Each number is 128 + 24 x the weight over its row's rms, rounded and kept within 0 to 255. Layers, rows and columns count from 0. Numbers have three digits each. The size before them is the row's rms in percent of the matrix's.

# k: layer 6 attention key, 512x512, rms 0.0902, rows 362-372, columns 0-127
# q: layer 6 attention query, 512x512, rms 0.093, rows 363-372, columns 0-127
k362 101:128135151087105114120139136132104096102138101137143093158139117091148088150126128087155151133120091156145137157107131150146101110121120150123082118094140161139126095158140165147136148123135111135110119078124088115144139124134138115105099143135103103138126174110100149124126086140136176150123109138161142137116130119130141134082136144115157146124107149125158156120132134134142117137162
q363 097:113149126151104157127142197100181133122134092131150112183126125085106119138131089116145120171093172124149110090099112083173166156134137160103149105155124112130099085110093122121086147082125104134165128132176140103115116158163123110121153111135143130131115138080099112050069117113104132135112125137106121141109092101133156102091127147127126142151122106144145099105114109101122120120155
k363 097:082154159141116112149153156154148150137104129116134156109131149125126099112156123081121122157133149156116132106115091133135141155164173138099119122125116187145067094119144095116150141137201145130142091104123117122113178102134106117146129097147135137130120086091172171104112107111108141121184098123097133146100074117132163128114070150143138176143074135119115139132104167101132162148132
q364 104:086148153171137116083113115169184128166091131117130136175125148114117080144100078142157148179141157125152151095164146112153068090131109152112132118095112100095161101135149155152089132133141088124177144130137126147116151113090171140119162109124160148144100109106117094134117141125132144095091090108122109123131092121123133142118154153162108128148138133107114105143120118102154108141130
k364 099:122096151128167133132138115118106120031124097107137160144140132122113124134086126077126148114149125146137144076136096132180125109090106085087104155183081155083149106136144165110113160132144140119125118107099157114191147123127094139119114103136137165121136152154146099169104136091171137124093072088122142134084102158125126134132164113181134137114148126126108177132108117138157148144155
q365 096:154101132101131156147153165133127149150163115107104081129127122129117145111170145109089128126119170129091143126118117174116127135104134098151134131167138144091120143167125081144109105110116164138113145146155118126121128162108090105110119114133067125142141139090131138097177134128141098153093162126133078168095150097131130110126108143124144122137182155137148080122144080111171082107147
k365 100:117129159105113153139113146134147129183175138149098115074132128130132106127122148076136134069135107139065137092137138144142143121132097104123176137170109137097159132145123086092099149100132130130133131093138130151084149179115157111094122133118105168095110138131168116115158095132114089136119124118131109136148167169122145108086123118119088103124131141106099135145129138101168101106085
q366 099:110099138139092097158138142137115131153132150143108150134145167067167129101147126133123140175139129103116170141092125169099151147140124139125140097088123155114136171137156131121165132183148097170114071111142140090115109088152111138143123129126121141187124130137106150126145144166165147135159109184133148140135127140139130116108132084122088145121111136134111127094160129181152132143153
k366 101:116124120132093143136120113129139112118092117112157167133126145055139135130171114126138140148106172084113142122112083128117117158078151141102159126115182146097122108157115151170181120150106103122109131156146140110156142091143128116108142132124111117101116120211135134126145106160151155104130085114157143090097120119119117152128133146121092127125150125176119098154102094135082124143128
q367 091:138084103143127154121155155119099101134102123134106116112144163152097114122148164118095145094141103096088138124109142106107145140141167102141135129139141155091141163154143101164096113110141119155138144146094137146128108154150105150114185141129110089114149152137151162137118117123148128063128151197121128112104155128136117145097103099147111152158089189148129140142123106159117102103119
k367 095:165193168128122128140102151121124106098116080110133113138133120137137126155145129146123136119127099104114140177080161104102132108123096089177122125139129120103146111167130112142153120092133126123118160142145172130101119064141146110136103160130141131146142139143101117130088156148121111089139130162152112124137204098152121134117117154088128113138136155116127171109102123163197128123098
q368 097:109129143129124101174089158155134137139098102139052100109132128129100137169156128147137120126103123141158136177112106116126131121155159136151171114146151124158156137086108115108154137133115171152141141150117155111108139130100164106092099090103117136158121108144128133150147143141169176116138108141133105141132133145126109160148164120117144082108125124122126103150139145121162134134144
k368 099:118134124140138115106103200091106150169152134137166119131126124104088115151155075120111102156114113077165094122098110128113127104096138114155189096126103135166138178074162141107129141111139133123118111159108151141134093132132166106155145106126133095135122153097105115104134152122141136121099144149111148112129086119170082128148128050094138129100161131158098142150128110119125127130156
q369 105:102169131118097147153114134147096120120098154128123144140168115089145143062112141117144147158151138128132160095117114079125081104120117113111109104099157131132195165111131153135099112116131148184156132120109105149115103132133140121140110110139166170130104084183163165123125146170133104136108130136107080094128116170116138118125142189113109120167151142158130162115158166097136132129120
k369 097:134129143138136150116136138123115127105146137182132098132183149168095121094124118083154154149175115146158176095121066127093168119124155111145111093073096112105130147155145134158116127105132119144200152163102146114167086124133157126154106089156134142132170115124129116149128129146149104131121114119133102138127145161127097133149163140114105136087097130102111126101119160113187152129119
q370 095:166129131122125127138142131099159179161099129166133112202146114095124111149084113150157113121076113115110145103091114119105126153114174119144106120129079151083132140157129082165105110157085161132112152159075135147090123116158153148167161089068138126102150126087122140087148165080109126115134108126125126128147091098134169121109128099131130146141134152146133148143169088077163108163130
k370 091:180130152139125120173137118131144113143072130101143143160113166125117144134142152097126125095077133120121177149073123101128119199093104134126093102089144151115135100145116126108135155177123172122125120138179116141093147119146128144100158125138118106142154135154108127145118144129106152123115083124153122137165127139172143142125143148135115144121144166118119124135168097150138137175159
q371 084:134114110117108141121114152158117128134105114114137122135095157087113112096122122152138118144161135092111122140110154124134120110156196131117129120100179145115165121144136132109108117095176140148120116123128163107090154131096106116091153138155079116084185117116091106101096102148119110142117136130143129116105111139155134165134130163176113107107104124153097135170102089145110128145123
k371 086:094166129129100130162152102121112111084140138131133146143083151122109136139110081153122129135096093106120108111165139111157137115110154092141092135153152136120166136099198102114147115127160158136115155174119147132116119124124091135109093149162106104100110104125123110076106127090123082150108122144149098119126156132107128115147100103129125119079136112117128145113088140128114106124106
q372 098:116141118145118115108148116140125112124078145114140105143118116154093134132113133151139157107145118125155120101137108114107153112161153140115168106111177153143148166152133169155180139129139127175130162130101118115108135127152158122123134093131092148108171145129136136158127154122169108105155096137124086131130146152146134145104143122133134124112079108120144162143114152165124132089086
k372 101:115156073163120154104129110155147115117128084118133121144095141128109169145136116167052165160159134112165116161150143107133142095142136092087114096123150169110123140105150134145102115122099131121128120178129102126162124089141103099160118117157181119158129132119090142161102165120123123150173120138161112145077156088137142153124111133094107110154155103103103143123098097132100145124155